From a checkpoint of a small transformer trained on Wikipedia: no biases in attention or MLP.
Each number is 128 + 24 x the weight over its row's rms, rounded and kept within 0 to 255. Layers, rows and columns count from 0. Numbers have three digits each. The size before them is the row's rms in percent of the matrix's.

# layer 4 attention query, 128x96, rms 0.0941, rows 109-127, columns 0-47
089:120094085151133115130123096095169127155133112149179137112120122106099132106139162144126135117153131132112148170163133090138156135095128148143086
096:121163148135116142150126118155139139109118112117161172102094121125117152127189137134109135089147129131133150124153143153112090110159159096131189
100:163125125147105135152111113095118120117152176143119115177121112056140092107147126112099164175114135122152131144109164107149137150111119105152180
103:173067167153165085108130141150096095123149122122111114139104109146136145139100139141140171134163091158151114125133111161104154154129094091126143
092:126122139105110132094108174156131083127138135113152164153157133124129149130085136138131163144103101158133110071121110148110151095109155079106139
081:131153127136151134139127164161120123168106143101132096138121093093164074129099112113146144149109126150147147117147161151178094117114160129152154
098:188137153139139133125134149096088137133123108124149117145130119175094121086123131155151142152140129115108127154095079127155134101135072128113145
100:142128130153130114094183110123123133127127072132124118133123120133168105189127135107137174131111115135204127106129180094144096086135122148132150
093:141132130152116127151118148143093095105101183127146144186090117128105118121097116138138104121122117104120119137164150122136127099160124126159129
091:090151106109113159143140131126134095136142102140097112160155128110163152148134135069111107139136104136075177133099121157113110137121106111100153
088:129095151094162145105069134128131137173103134113161129162103129125129123101127093130104140163100122140142143152158125160137128145095130139136139
088:156157120109141133143109084155097133126139127166160120125124150094157133109153123110077127105090115087164157101154107110057120087136101119086147
085:136119110134107105115128116128140108154144111103123124114136158097106110124145079136099091066091149131104117131152188172127156075121129129121155
094:140160139116174128153131125151130110157156152093115121123124129130075169118159119161104138112126103139100128137136159134124116151133096156141088
095:104115119119102117140147147138116116092182186166100146093111150155162092106123117109119105129107152154147075129147135150165095113103120123093101
102:112143140160102122074146140166115125134155100121150075090130155119156144126145124117129124091128088112164172106149122144126142137148140089119088
090:104126104100103094112114131162140122123142108145134115166116083165158104114157126120143150145133154103110128160069076183125114149108162125119107
092:159122140125078092114092116115127123136143102172134085125086096106105113139113113143128147142096164130142142107108127134098107103121113107150102
096:138141148180132119146132114124130099115139110156114116129107151106144116122159113046109134126114132169151094154111162186121124127155179158164149
# layer 4 attention key, 128x96, rms 0.0951, rows 109-127, columns 0-47
091:125120159146141120114147154107160106106156120160151197156120115106147144100140102138169146210144134140124142106098128154098113154132100097149114
098:117136132128146112147178147105137114111133158125097113130117110151154099128143127117102123139109110148176172197162118087174118087134121121087095
095:152160111086135096137121097105118131120153133069121119122137132120149145087123153190174122135158152144131167103150133140135134116110138129118130
095:099085104156156110158108110133105181121155100152154097106157137111129147142122149109170123103092146110130116168104103122143101097135116156143169
087:149124159132175131133113129128147109145159162160110136133123159143096135112098122122165145092132126148076131175147138113104131115142141129078142
084:156128076078131124120155091107139155089136145151153126092136092091130107122128155150144159121140147163102099136111155155158119131113120147133105
095:148109153144060143154101116177082116145105162120091124125152152115174125138100141143108143101083104132150093100150116088102126131155156135134173
096:068079087154146114139117089186115133108137127086111109115108132149135110150091152119101109130099098131105117127100122138100142138115155103148116
091:129141114128123084159126063134089141130166125182121166103141141098145144133124137110103120097161133148117119088145164131119130142090128153107142
081:078141112107153156165175142107122149120143150121159140127098108139134084107123150122177109144147113099128129161145130128150143126176177179082124
091:171126104126117172141124192099110138112164180155086127115116163149147103153113165134179114116113094106112106129117118179090138157128106116137120
090:149102124162110074137151149108124114150136199121134104142116121134109091108158145138107148088196141107121149130144125133132153163089134104084125
083:195112130107148122099105114114186123151140123119097094123095087142135102120135118131145139134139131138108123126157127121134173142152145126127125
100:142149163124106125111111102102120127116150123135127123163147112143122107140111110106148143149172167153157112131115118121160118166126110128180124
090:132153159133136145163119134123118154132112108063118159100137120150102138148122083121131117101159073136117153155112159155151155149104134127162096
113:137106111096106128156112116068178120138111119154143140142103117138119147158108100116122100151150147144097144124142159160139098182142075168108081
084:138117107102144119097128170109117127159103113187132172123083139129096172100104145135151137103118117074156135153145167097139103121130096102141107
089:110126120144138152122124104139100166129085095083113137151180143138147142155139169132138103121130114157116139139150094150138150174116157101114143
092:134107094107142126180136133109066086166159145114134084134098092120143152156120119152124157168120136159132159115121140135098120145149135104106137
# layer 4 attention value, 128x96, rms 0.0649, rows 64-110, columns 0-47
111:113168139127146116075141149128130133136164167117114151131103116119130126155154129146162102119136135090117129093111155093123151100115143173138164
087:107120107121099134152165144110083127129155095152135163143103168119139111121144116106108128159113187138139133162124102176174123122125164102124129
100:127090112113145113119147127156125113170098114137105110181141132145127060141127119135128117117149147120124107147134129113146099160110114097167198
102:174128134127160132139180114128134080120125131139096079112161124134155092129073152117097111122118084102113147171109090126126121054152156095132103
080:103164129120150160135127124125118073100169158120139140109140112137124139124102094138137097116130140128078105136106148151105124094169125075148106
101:110107104114128128110124117148130113143063159146077138113122165125128115165115109105127147124177125112109180140151159126104128141135131134130141
099:129147152151120100087115155079100158135126110155124143109141132143117110098133155162171109139119139122101179119121106151114096122133129075111073
092:083152138114146142130111148150148122108124127121125150126133126133158146124166125146186165142126143118140155141120132148133160161109172112094137
092:125109135126197122116144131115167076136140115148118169113132150125150117115127170107145140122111148137112155149087102141105115096140172118148135
106:144167121134108123125191152178093129122190110085121166170121114126113108144110120129101131115133108092151136147083158124144138104152132138135126
095:099122157129142165146120072157132088101100100130096127144119125134165112099095131111139123101166135143131112097139102142161137092129090112133130
104:098098152099119145140094120136149130119146125101121144139147131104109109080140170179149119157155149143114095148124161118118087144111091143100135
101:169146119136134122120108123126122145125172126110145085164101123097138147143121118098141187118113135128107101121093123119096132165158103113164137
114:159141129136090125140092133130177162100109140165134112155095146152121165117141142141155151163121116114148124101113147167121134106135111110124124
104:118132155125101142132128111101106161132137108088123096151140153116114134126165109125153146148122140111140144144131151152132142132057109123113117
087:108135074113174131099141168196183136106161132144163133067127132099140095118102137159176107135130161112087139158087113152101104110115152130138145
096:098140150135136165083080110132112147134114116125101139138128119153106121177101112089147086100168156147099122120087180091113104152113145181165102
084:139124094147150127113121144143153116133115143149125123116147137146095187133150129111118122115120147121145106176094128180131112120161101134171129
089:145159151146130147081096153135101148142113104132183116101143159149100115143124105113124140115129142134128114130187082177133185130101122102122079
110:120066142141101137148112127127092117097159095097147092120125153101114121158095148124080159121100171135091172116110140117140132139129133094073128
099:135177124100121103087089157145168163155116136108145105116102126138138125109152147090126181167149171132144133121143151160123151122155134132097137
096:100078137125127138149114131130148110150137119148127144117126160133141162154111157148140119151097100170098145131094125127152103123097130107110157
088:114162130129137123119132109094116164126159115130166127149170165147108135142089134074163155134121138123129078102133124162123150152086081106166156
095:130111160142111127176124125083113119129141131154143161153128150147149110120149139118175119115162131166166123141089083133107139094144101117119166
101:146127102126136163131109120154069114134147134142104168101123087151134139094128136126119129103115105130119108117109163104194139129172127183105102
103:102114100117135114095103119129131182125108144118102134107146133107085189093083126091113139180113119078109130153116154186118109134116139115116137
101:113147164124111131142134077141124133108137124155068125165122140095144113053114167091115138160146137082153150132116107150163159101133135132150105
087:140118128140157146068104096130154137115114133117118148166142108116132152106162163159122144117133151138118144059107104140144119142129150159101125
082:124133127123132136147142120111129118119058132163112097142113110102137168125159097116122083129131093115120088144132100113104106121115133152169133
101:122147138077147115116140120120100118117138112149109163142133131106108110164145167100130128123086152116141109129138128143117138103139131112144062
091:162129125124119150108139175110124148110126161107163145160162196148118157122125116153124179132102119146131115100150163135131100119100140147146133
115:150072129132127172134111123177090091147133139139122107131118153146148140119099171165158128140112124160095155129142109158135107135101100128125154
104:124090122101124090120096145141068099138165147124095197125086130167124109114119124138116111142105121101107123147178164133149095161141159171097138
112:127091150139152103103116056114133135130153158142138096146129136112143152138117182092173139165080144108118142125117106117081109112135134091166201
102:126129111114122107130098136116143104117149131100171135125080145136158090105174119119099139130113158140140111161135114124142104127155223141152099
084:157157145120129126137159136150158125142065096113182125100066117136157143101146108145088145124128140117166116121171091169126141138089132141145117
105:119107087119138145141156077144110109153079111133094116137116120156142123150102110130124147133158133118104153100139168116151098112105078149138125
099:160141101124135103102114127083157133126085106116180076132171150093152093142135145094161107115176138153127111136134129143084075130093131084160141
092:165092094139099107109123096077089131104104175122095115148163132118130138103131106118153160107157126165150117077115128122126110144128166134167105
100:151127140130153129143155146138105148151142138135147112117146130161142112138168083122153174110098133143162182142149152142119135113099156098125140
119:096139139128118149143110157157150174128101147139122084117097101123097139112173115112136144155122146112108108139125147109122153109145142132117148
101:154146109143129101093136201125095121107118162134103091114113162145121161117132114138130142146128157156099144117149130136101079109108126130138146
105:142159129107105120149173140132125140088168131096142093150167096103121140098151113175116141149093080107127088128148142126122166084112108093100132
104:129154121088095102082164139127158158131115121111097125153139143124123137175139153146132127154191121113102113124135145161115142076067117137121136
092:103145110120111151145160095169164151115112102126103150140161158108131117116101105085168117132115108108137109109125084147134146131084129131108115
103:118148164150111120087191127159075133058140125107139141118142141126132146104141123112143136133140166147125114123150121133083116114153103091156175
107:123127093110107147100095129092100174104162131136157158157125137103147136143145153126180101125111162138122121124078125144113074138108182104116130
# layer 4 attention output (transposed), 128x96, rms 0.0593, rows 64-110, columns 0-47
120:144123154147094133151094134103161124141114130118103083148113149119065126109096109124113137117130147123088130132152096099128191174098136143145153
092:141109110115128140109132138105147142107125149121119150139125137168158131114111135171159106149124069125146145144155169167106131080148117108088103
098:132119151138118117151127161121100143093119181132142111093119096143140136077114149175167145143131172113135132143153098156141099110122095151163111
112:143154158127089144094135114136117100137149133110159156160143117101114144124135095111135122116107168128139130141085186137132126164124120120126120
089:158099126129071126096135129125151129160112092083133142143163159097116119098138124131120148130173151133143144159119158147100163134111099126147104
113:117121121111121120136107128082122166097141135150131174108124130146088139177108169127070140142175140116087126128100134142162088151113101148132125
103:125132106189089089106163118095135156138125141099114093158156130135134091105123094097122111143134122155115133162097129153133123122145128125119116
099:146109115126121125120110141111126135100104110167064131135136118127112089141161139127134160157156106140141096125142143128126129109163095160093165
092:097139099116127163119122153126123120109112131135130163128142175156105095129108115126152125110131112089126166124141168170123136142131109159082141
109:169138113109116106149064143085108170152188111138144097165146095098105128097115115154134126157135117098123106140148097130126115139101152126152162
101:141077118126099160141107112143148148174094150153119144083149135099059167125113160109105122134120101092120127095150136152150143135151136161145089
117:143111096111172088137087163116127139133092182153134126099130120108155116129170171163133149107138132106175121077137096128129128101091153146140088
104:148118148132135159147144136146097120131156138097103157109144137155145174110126156121141112110128127152156159170105129104129105096086133132152198
119:133125105113108146123141129120098154152114090101090160101122157129086117126156134120077160090123130162141090121127122130175094134136149110093141
110:145120081127131141129129139136122093121108091140073136155111135127178148122147133116133100138116123116149159173156109133132138115168146106110158
086:097170102112117131154117198116120145127135154161133136155165141137134090123131154159131135114164149136152135130108114121133123112134117136120133
102:126136138155092125127096159121121147098107152088111095129103144098139119125143140115072139142139166109137113140139136130128119150087128157155115
099:130131142107109098129138153132074154121123142126176155142131156144085124182122131125148147121101129118148071082112084167099119147083125125141102
088:143146141149101069140190086112103114113124124111114111172145117120136089169157099126132106145110105137131110162118126127119150101169166080105125
120:153106130088122065139151145108146118095143118129093144160143128146103112085151100142182106131104106110126155116088175149146099106112136135096088
105:134137137113089109145127117118102115129112125145072106070171148143105115158118140135098112102180151172120142165138110137173132122131159142098177
111:066131130104153135107138179156160102132074139150125134117104143149088159121147166109132099117073124125158153137089149118139115057118113126100096
090:096144110140131171100136119157109138113137070059131127094152180139166097135122110133133108132146151128090155138166103145112133133136123135119113
111:135120069112152131099128109122146112136088158109138139109107137138127112137094115125128128083159126118152153103168171121115148118150089134094169
103:098140124124159157132109103126102147094088115150107112122180088101132141137126105080108143148119132122126083134151128135090151162108092118142143
123:104178147084118131106147135093117123101135075121112102139151125113172131146124128119098102145117130158124123140086108143096091110122125137115132
104:189132111127153118106146095130151141128141103120143097127149101111165145153132123105139128093129109143140119092106140118135108129123101170117122
090:163116178149176119123169125143117136106106141108122107108149149153157141161129115098116164111117111123136110070084100140143154169122119148115151
084:149136145140134194134105111149133144148113150105147180145096147134138168148110113155143150143121109120118134120150126108084155151100160121152087
118:129125080141118116131114114120127143121119125133140129129138119087163149145138113143170117155127122127141141158138093131126118177122158175125097
095:133147147120145154087144119144171103106111115111104147115121196154141093142151111158092156116128130141074155132128073120136174121154135119121116
118:104123097120160147117147134152135143093123135132130193134140125129090141134135147168086130106081130092112098137096161085135152081129124116096082
115:088157121114128137135123116072180117079159114146116135166128070148146127091130147152119131126119143142118119148159138114107128113109110138123119
122:128108090119143140136148112147160142111114082106165122093117159131098133118101120133139140125115118142120140089103136093132089153134118166133134
109:169130132136104129137146138163183115117095153167117087119104146153153130132161140144177152151129108169152140119144165162117110092164122144155122
084:121161156156107177115142119117120123146126093144135157108112105153111123164190104161130117121082067142112079142149149106143134153176127119124147
107:093097109124113168123144149157141166131118127137139173087136117155129163132140171138125137162107137127111111115147125161127086163108080118190077
102:138147103153104147176115131147116117136120184100138177100122157140117115138142134158092156134148120124122162109107108116135102151114154151105142
106:178114137128144145136154096159121125123122195105126150081133116137170111142132144118113179162131132105127158105118099126090154103124124154107150
110:155164135122135111146150114145129129078139141124149148110106127162132070138108096120115143093130104132113125133147139120152140103111100072120142
128:145105158103126120169097150123107123118127112132068130115127151142143120102085109125122145115174133157126143147144134153168110112132156074122121
109:117135102112123141108181157095157099143159156118100172165120144130094116117125094130115107122147130160087153189104077133109169105163152156121143
119:150108145095137127126099109129123088160182080124123125152140111107178133075129114113143142146138135146150141135138097121140147132167146086120167
108:126123130095120109119088172072148110148120147110115102131106116119097147134152123145077139158121145160105121132132075159159126199124152138130130
105:140099092128130149100129126122130166140132079103133134144167138130139145158151112131109139142129134156129154107137069100132141132158163142085108
107:169107125131134103152097131102152142170150153114169114102121123089118120092112128146138138147162149076091117129121131132111158107137163135164164
124:143173121128146138116145156120158153080102138080098108144133131132201136117122099129115142142147116161145148141094131117117118122114108166110156